{
  "n_layer": 16,
  "d_model": 320,
  "n_head": 10,
  "n_kv_head": 10,
  "head_dim": 32,
  "d_mlp": 1280,
  "vocab_size": 4390,
  "activation": "squared_relu",
  "norm": "rmsnorm",
  "norm_place": "pre",
  "norm_eps": 1e-05,
  "positions": "rope",
  "rope_base": 1020.0,
  "rope_fraction": 0.25,
  "qk_norm": true,
  "attn_scale": 0.199,
  "bias": "none",
  "tie_embeddings": "early",
  "parallel_block": false,
  "extras": ["local attention windows", "shifted keys", "gated attention", "value embeddings", "hashed n-gram embeddings", "an embedding shortcut", "learned residual scales", "capped logits"],
  "init": "normal",
  "init_std_qkv": 0.0217,
  "init_std_o": 0.0217,
  "init_std_up": 0.0217,
  "init_std_down": 0.0,
  "init_mimetic": 0.5,
  "optimizer": "adam_variant",
  "lr": 0.000833,
  "beta1": 0.95,
  "beta2": 0.95,
  "weight_decay": 0.033,
  "lr_head": 0.00751,
  "warmup_steps": 502,
  "schedule": "cos",
  "final_lr_fraction": 0.03,
  "batch_tokens": [16384, 32768],
  "seq_len": 1024,
  "doc_mask": true,
  "train_tokens": 412800000,
  "steps": 18179,
  "dataset": "wikipedia_en"
}
Each number is 128 + 32 x the weight over its row's rms, rounded and kept within 0 to 255. Layers, rows and columns count from 0. Numbers have three digits each. The size before them is the row's rms in percent of the matrix's.

# down: layer 8 MLP down (transposed), 1280x320, rms 0.0759, rows 1091-1174, columns 192-223
# up: layer 8 MLP up, 1280x320, rms 0.0821, rows 1092-1175, columns 192-223
down1091 114:160159159088080091117160145128137178104143100055210089157107139152118128168177146137070134172141
up1092 097:121163069174146175149125157151181051157138120158122147109041113095064129121123159106049053175192
down1092 098:154144109159144144158105125081133099102135147102152124144120098118075115221159110151126177118124
up1093 102:119079122092075115107169071097095074121099121121125109133129129116139089137172129153123127160160
down1093 102:132129077131077128146113156100105106066150109180150136177199087155140152168096139152167117161087
up1094 101:106148125105175126155139225117117098129083103126123154117114105114076087070160183121082117139133
down1094 100:107198145147137168157135139137081104109144138099112124126111161138087130163184101123109116124081
up1095 105:120081123093153083185119085126112154178109096139175194118125110162096108128131172159100131138112
down1095 101:187101133155153103122098145158132144164143102124125181113123069088108152082143201122150128165099
up1096 116:167151151162184199158153119109138090114142087213088116128137137157086125106146145096072107233117
down1096 117:139166090188135091099087139107128044148137144127114131130123132037128103113167145139138154111081
up1097 116:151089144076126134163114187115143124161110118161183128108094120174100107165121143143108102123116
down1097 113:091094128171161123162126128121107136130072105087119158136139149069052093168083125111127154132107
up1098 098:114171131098125155135136124173114098161162154155098113134093146167090095083112164080136126152114
down1098 097:081096108086108150161108122132134136143079095164127141132148141146098141160094170094157140143128
up1099 134:151082074137095170130130106088119126121083136210114160138085099085125120170187103139173124120151
down1099 128:125156121146113202086116176164068150124131133184151175141085104123114148117115108116174061156156
up1100 112:150176122174104096167139162157065165129121078139127093082113139135123176123176128109141096145149
down1100 110:163156160145118141099150155150115118119109164140106136068187117185110156109161110096155133105138
up1101 106:161106100176165154138134093132086142111145144149066164147133167144141144112190136149110179156121
down1101 104:097194104115125101145135154157108099140158174109112176084126140151095138181091145124163119148139
up1102 048:075073108119164135163161132119146133194103093187128146181115150144114138140199134129132166159136
down1102 037:163121146119126149170151145079116149073125140126131121144154152095097148102135113125131178172211
up1103 111:105109132127158137150149106147121116139115117093112083110118159081111073114159106113110094164117
down1103 110:098078112128159061128169075082116091114113107121150157126137102101090117108163119164121106070160
up1104 116:120110097141151135165177163134131143203140131157144116110042101118158123166127103145097093121112
down1104 104:172126125191128072143114064132139107120147128133100147099111156108201126145046149130114118098105
up1105 096:162060143154160124100105138140157056199089177153182146117100186153152156120163168108079080086100
down1105 096:139176143068098134144156113147075102062108150105161172137188094132163177110124137104140109175112
up1106 099:085131104133148116121098151173057145126079067104127189134132122137081190196143142083126133152070
down1106 101:126108139155110098106060148099155170122085107089121114145142091147164152112106143122093150108119
up1107 107:140157093121136133128205144140135148087084141186099194096128131138127160121095117079155092133068
down1107 102:127118119125121177139162094164125144139070160148110168135151135142105064110085128111157123135082
up1108 100:121156131129187162105151170140117152196143090132120136153152097148068103101113150098147080133178
down1108 100:096135089144089170067152132121168072107156156145162119079133133132139169151134160105104133123123
up1109 102:172139066170131151136121194119130157131115063104163157122164119110086233179097114126111159122133
down1109 103:172104125108182115121099126141101141127167156182122095116087079129134136121107147137132106100144
up1110 111:165079086147109112107117127073159091143104074095181135192119125158131099175107153152081140166148
down1110 107:154114145102149053109121103115173122120157133123085067082140130088128124124170147131158074078110
up1111 104:090052157136146199179119129141119110152101119147103155158105137185146172116156168169087117164146
down1111 102:139112128128156134114074151130124140096107174151130161179136195107147105158175162139081098104175
up1112 103:157169040100092140142173121132132175115132118127121131131074178141077157118174120101161099186125
down1112 103:162153138139119137113072074059129096117140176058160093118152168117090163119060209095142119108122
up1113 089:143155151135092100116161139125153075182109119147133208147104151114114168079209083120043121142177
down1113 095:099114201119084141108129122093086080127074152131135119157162168125087109124095121149081092143159
up1114 113:086147055159098123187113093144050165173103102122108095101094173168100103149116115138142123101143
down1114 107:097112124121139106109054129058150147111131134155140168099140133145099133144095160125164162117179
up1115 110:129124119116198155174153151163114081134172100153144143086110151131069119141156170117158115168142
down1115 107:123097142113125133121101142138152114096184093143076095108116122147120126163091103069096099138141
up1116 090:170163151096149167131159133092103164132093121176147173097130121168149163153144099150145171158135
down1116 093:118163132098125166139103041105158127122102112118145066111173099128160126132134159160180106098142
up1117 103:177065179062205147163146176131142078232133118109099135137110162125130122096208102086121056151147
down1117 103:131173171133059186165143120177233111120123097082158082070090131116156134134141101109137126149180
up1118 106:139132130146140103132152174117111098140092123169121127149082169181102125105151095103148151132136
down1118 102:100173155096145139143100024131134144145113148122172106157145169134092137092087103069145164140129
up1119 095:102106155099123111133117105148115163143139177123133068095085149156063141109145108121126136132149
down1119 098:125143149135085125208094186156173156114158120132129143098134139138113166154118145111108132066066
up1120 115:156090110135105135151146119122106068116125087142118142132094166139065111121126136073165119137088
down1120 111:050096074152098151144115135100148140160089085127146176148128120093105108137162144147176121074155
up1121 097:123147129134122147137172146127140124114146146140093111092128133089067126108165150107091144093153
down1121 098:120135042122161157127150092098079162129100112094132146173152154177141067183140152096170171153072
up1122 099:104164116127071152133126149118147159080090145123116067125114139180117107116141171129208113196146
down1122 098:131157099119108170109134138135131145135117165085106085128119114108098100150106116111202092118140
up1123 088:148115118127080082133137176174151159135108142154146238101132135074119119114129098134067155117133
down1123 091:163160148090178101147137137086164119115145109111115108171092044078125133137154104123088124115107
up1124 035:127140113075136168172153127136157145145160124141098138171115143176099152128187104088135100179091
down1124 025:141126108119094116126084142120065148181188175151070094116104126089104115146136154133113133065101
up1125 030:124100082087153151144206186089131161148109122162152150156117147156120145156183105133123101130142
down1125 022:138115105100145137106094130123145139131168136083132135106113089096102107135100130133086142106160
up1126 114:125080104133159149137072114143157124088124128177152127108076134198143109121182145152132094147083
down1126 111:133142111099136086128111121147081150093121120122110123129148129093147152143136123148121088190092
up1127 124:114111150121179112138116141092156108137084133154148145151093134108141146148161153098155143128136
down1127 114:180118151180114104091154109110127161093066122150089066160155154118157127194126126177118095110118
up1128 126:121106138112114166110206136147126122156134133155128175183074138119104126150142107072131145136104
down1128 112:112151142107113130119189110157113128092106158176080137110153156158158155188114185097127082096126
up1129 094:150121135179134129176180175180161115183140139163166177072103081159128166105135154104143122128131
down1129 100:146143123132119127120075111111072095139106178102147099082173128146136079108136143107139132099143
up1130 108:089060102075192133161143118101119132142112098117129185132134130170073114189120128119114112079096
down1130 101:116123133141147092189056084112126122102110095083123163099151054161104134188132208157158105173159
up1131 120:122081100152115101122083098151150123167121116154151144119099115158124146138193145135118131112112
down1131 111:158140199120105106042097137104106161184110184110114163192157135113115122072072103111133135098147
up1132 105:161147090168199158145177111095185093095110086189133099163106148117127094147100123086124145111084
down1132 105:151133142131158130093174088159192091094094142141129150177119147100143097115098132147160130114146
up1133 098:087131182113132112120118096134094052136146128139132155155099199176096092100124164088193073200125
down1133 101:078160115123119135075192133095145096049203145081116159178141052084105141157110092201089090135089
up1134 102:165122143130114199188164140154131115140129078145112088124039151113024117164095111101138123216146
down1134 103:112161091187105100116124079115169111165120132096110085125121160095113092106166088097138103124144
up1135 102:113103130184104123155135163104142156123112086216091141115135149124098097146138170140133125131096
down1135 103:128123148132099139135101090134146127106113138096114117076157123067120124142112069113165119130096
up1136 098:136097112097130097155101155100098119142129107123150143163084132124093142172092141148100152150131
down1136 102:100124116076061054111092078113081170074164149108105196092105087140112145161077115114083155152137
up1137 101:061136090147216132109142124077115099155121149117150100157101152131075155094149184155128114134156
down1137 101:115138127049125157133134145128162137118102118159109162115110134115138124129123081119159110126158
up1138 111:112107122132139181121137102157110132186164120143117174158128113073109134064146114118148119131121
down1138 110:141180115087115083145075148166141115134155151102096129118146113053146177125145130157149091128157
up1139 105:136172097131151156126154120177146136141177099132174207106142136087153160138155125101134173103133
down1139 107:174104095061099074170166189097177153128131124111111163123114146128107123122171108045083163074132
up1140 097:097115136085085093123124129096111089152151066139125118112114107085169150199202110116139152189146
down1140 097:139123136127157135168134112079157125073127108174127128138090084095163155091100137116159141133097
up1141 096:109125089134108120120122125107182171142110086193142220160110097165138137181117095121115125121152
down1141 100:081143179091154122065139105112137141072151112127096147141082019173157128135079071120154163100072
up1142 094:106104136110159208101148140081092158162117084080109077121098144129129102094134172169110134097109
down1142 097:155162144133139134083143117101073132121090081075084163121146149155105113127134119146142109106052
up1143 095:139135150112142144071149176083135070136169115082174134167130156184107164125179104093155155096182
down1143 098:183124155152126122122145045127092154129157127173162145131149130124123143118111123096137114088066
up1144 102:150078082137106119130123167134171058141134052179127086142124112100157078139160157133130100102073
down1144 105:166112145180150174143154140110126152161116123075086086113146103086135171132140176103148118149172
up1145 114:162151110117115094134111151090130178112088103138128145198165165144087152104132081101087115201124
down1145 111:153164121143149111126140151091090146151150094168085158149122186120184101127226117120147127115059
up1146 104:208097108145134097152126074093155127145140153140169193206117082069147120171149166140059154156150
down1146 106:079176130115092115114122113108069157129154094126147131179187097139133144107132146158126125091083
up1147 098:106102095105183081149094086130097153172156081119151112141119120092124097179138137108154080179151
down1147 100:106139097163113157078128139152114120171096164125100168064116088155125124125136142050123162206104
up1148 110:139122098114188131154131158088118084132114107147192175204112114155136069135139133177091124122060
down1148 108:162072133151113063126043154122165082096149169114136120065103123170097113172136128089143030154128
up1149 094:112103136139188118092099185121190132166107079162093091150102150193109139221162108117095113126113
down1149 098:134097142134098119121162118131173131127130135160106111178164128117136144147144180090093105112167
up1150 103:176061101123114164147146200188170096140094173168119141153062147113087158137146205097154092122149
down1150 101:128125100067160117160143082131102186145062144131119085101141112100117024084129153133123123086120
up1151 103:164070118102106090150175099153088160189166069174071104108146102094097146137116140117114059132150
down1151 103:155115170094083098114106179121123109095143153136090110148124061145131143153135140119142071139120
up1152 101:134113104146111201145211123126086128138143142157058099148119113109121148104142098133142117131156
down1152 099:137112061098115081143095115132096147141140139083135136120136142129082150137135142136101127121102
up1153 113:145154115150138080172118158127078134144132078208145142106117124093118104184140116096059120144114
down1153 111:088161181097149122169156100163088083092113127048140092153184110087133167153148129112121138108143
up1154 098:090160104126168129184132172133202126167160098089141164119093109193115153070177130089084114158090
down1154 101:200135204083176141131124166139148092152159188158120100136147121121153143081112073164115103176174
up1155 096:107169148129129094143119169165112067153085096094125150118126118163032156115147116096062117148178
down1155 097:133143107136110106157205131123152158075088178083076121177155124180163132194166136116131161127162
up1156 103:208091138140109155145107174127180123149136109146125131150122125148090113136128154061160150133063
down1156 105:117167182113168111156088125100124127035158190136123146110172166134127171157153182111144142063098
up1157 093:132124146067111162164127154140118171115131131095097087171086140173093105112171106121136159164163
down1157 096:079165143177114106113090194107204105164156115119209092142178173171162156119145129086158166148159
up1158 097:102080148097093167132199162167150117153164176137046095133107115116113163090156186136184161121097
down1158 097:130146129136135122095148113138035143081130120124154228139151143071153152201059145135164108118106
up1159 098:176149111116125119111168136111109150124156130128117186111164092099153121150138127139155116155094
down1159 100:101169090144171170165109117128049139101118105134129130161178043120156075092041143132178162106119
up1160 109:102051117148122111190159137107137144164161145174184094122100135173135094118212156125085119151115
down1160 107:089135151161093054156067103135088156137111106207131103125105127154163129093135104136095154193094
up1161 107:129131113094156103126134152153138151106116131115148059201114137138116121117161145138116124124104
down1161 108:080122162085176104076068181184136191162156121144117147116135145163185108126191141136116158147123
up1162 092:068130129143127125156152109171149175191141123118179125114121124126133116105142145097116096141148
down1162 095:103134124119129077195137131155094081090105103087103108091225104092120164195186119133136083119120
up1163 106:081150114170116112130110110108064104119080090092108094147145172154089097154108140156096116177165
down1163 106:173089130163078136122106152123111136130100072109102127152169169147108198124108125115142147128141
up1164 101:084083086139124151126090131140126172111130032200107131127085163174136100159138166055160111169090
down1164 102:131075166125137162100100165162190141093113126078138094126125124159095132127108130111138112119094
up1165 110:127146075107196118171173099077176142164140092161154089196124134137115084170175089107141150159153
down1165 106:148100166163121105083123125179180100102109129130084142133158117133103125104111153130110132157187
up1166 095:170101148090147145128135109106095170123108118085136135063161107103168132138125117134145136143113
down1166 100:052122105110133137125079140112143139138139122158141081152151148118152197137065132098135136082183
up1167 101:109084119144131119127114120150110108152065126104154127094083125096144099135161124123127098159185
down1167 103:078110124114117126140090110138131147090079129146106158151152073127122139144110146119154080146123
up1168 112:161045103105083171118110104099122110242127125134075155132076170222112092152136050102135161128115
down1168 109:108151131127109136139059140116100142098089121092077114129128121137165163105107099122184161163072
up1169 103:129120146105134109131135130139123155107130121076164114118141121125085142168128089150151115132138
down1169 102:114164150095121124100143105159122124163113155065104093117148141118165178166127131081123099158077
up1170 043:127129109122155166211116127133148130220093138158120103156118157136090088147154121091144110169116
down1170 036:108065117118226138134092122101174154091138114140089112134124127143131094138110152158110130071070
up1171 106:161130056159139095111086107138098107176069074137147116128139139135113114178165123153117121151129
down1171 105:097109087125121116142065091158126160131115115135080105146107118094152086125099155138166176175154
up1172 103:123094134006148167124172122158106141159077128195160111131085151145080156073100131118151112218156
down1172 099:056117104180173150091108114124082163095081119136126121046134144099157098111118179086196118143080
up1173 063:140147088156153206122183130095136181119131134189133193109095141126069106135132115127095145156095
down1173 056:165154139126106121151184092089109138181113131098130076188145171142122099116129114133130152126166
up1174 098:175096171127121154138124110112147155115114089169129098126106160180074119083140124169150131106099
down1174 098:133145136156157141082133117119059170176122095085141120130175164092169121093162116111114177084090
up1175 102:169067117120101092133135141097121172193160136142182184112126150149104160126202166116054141149105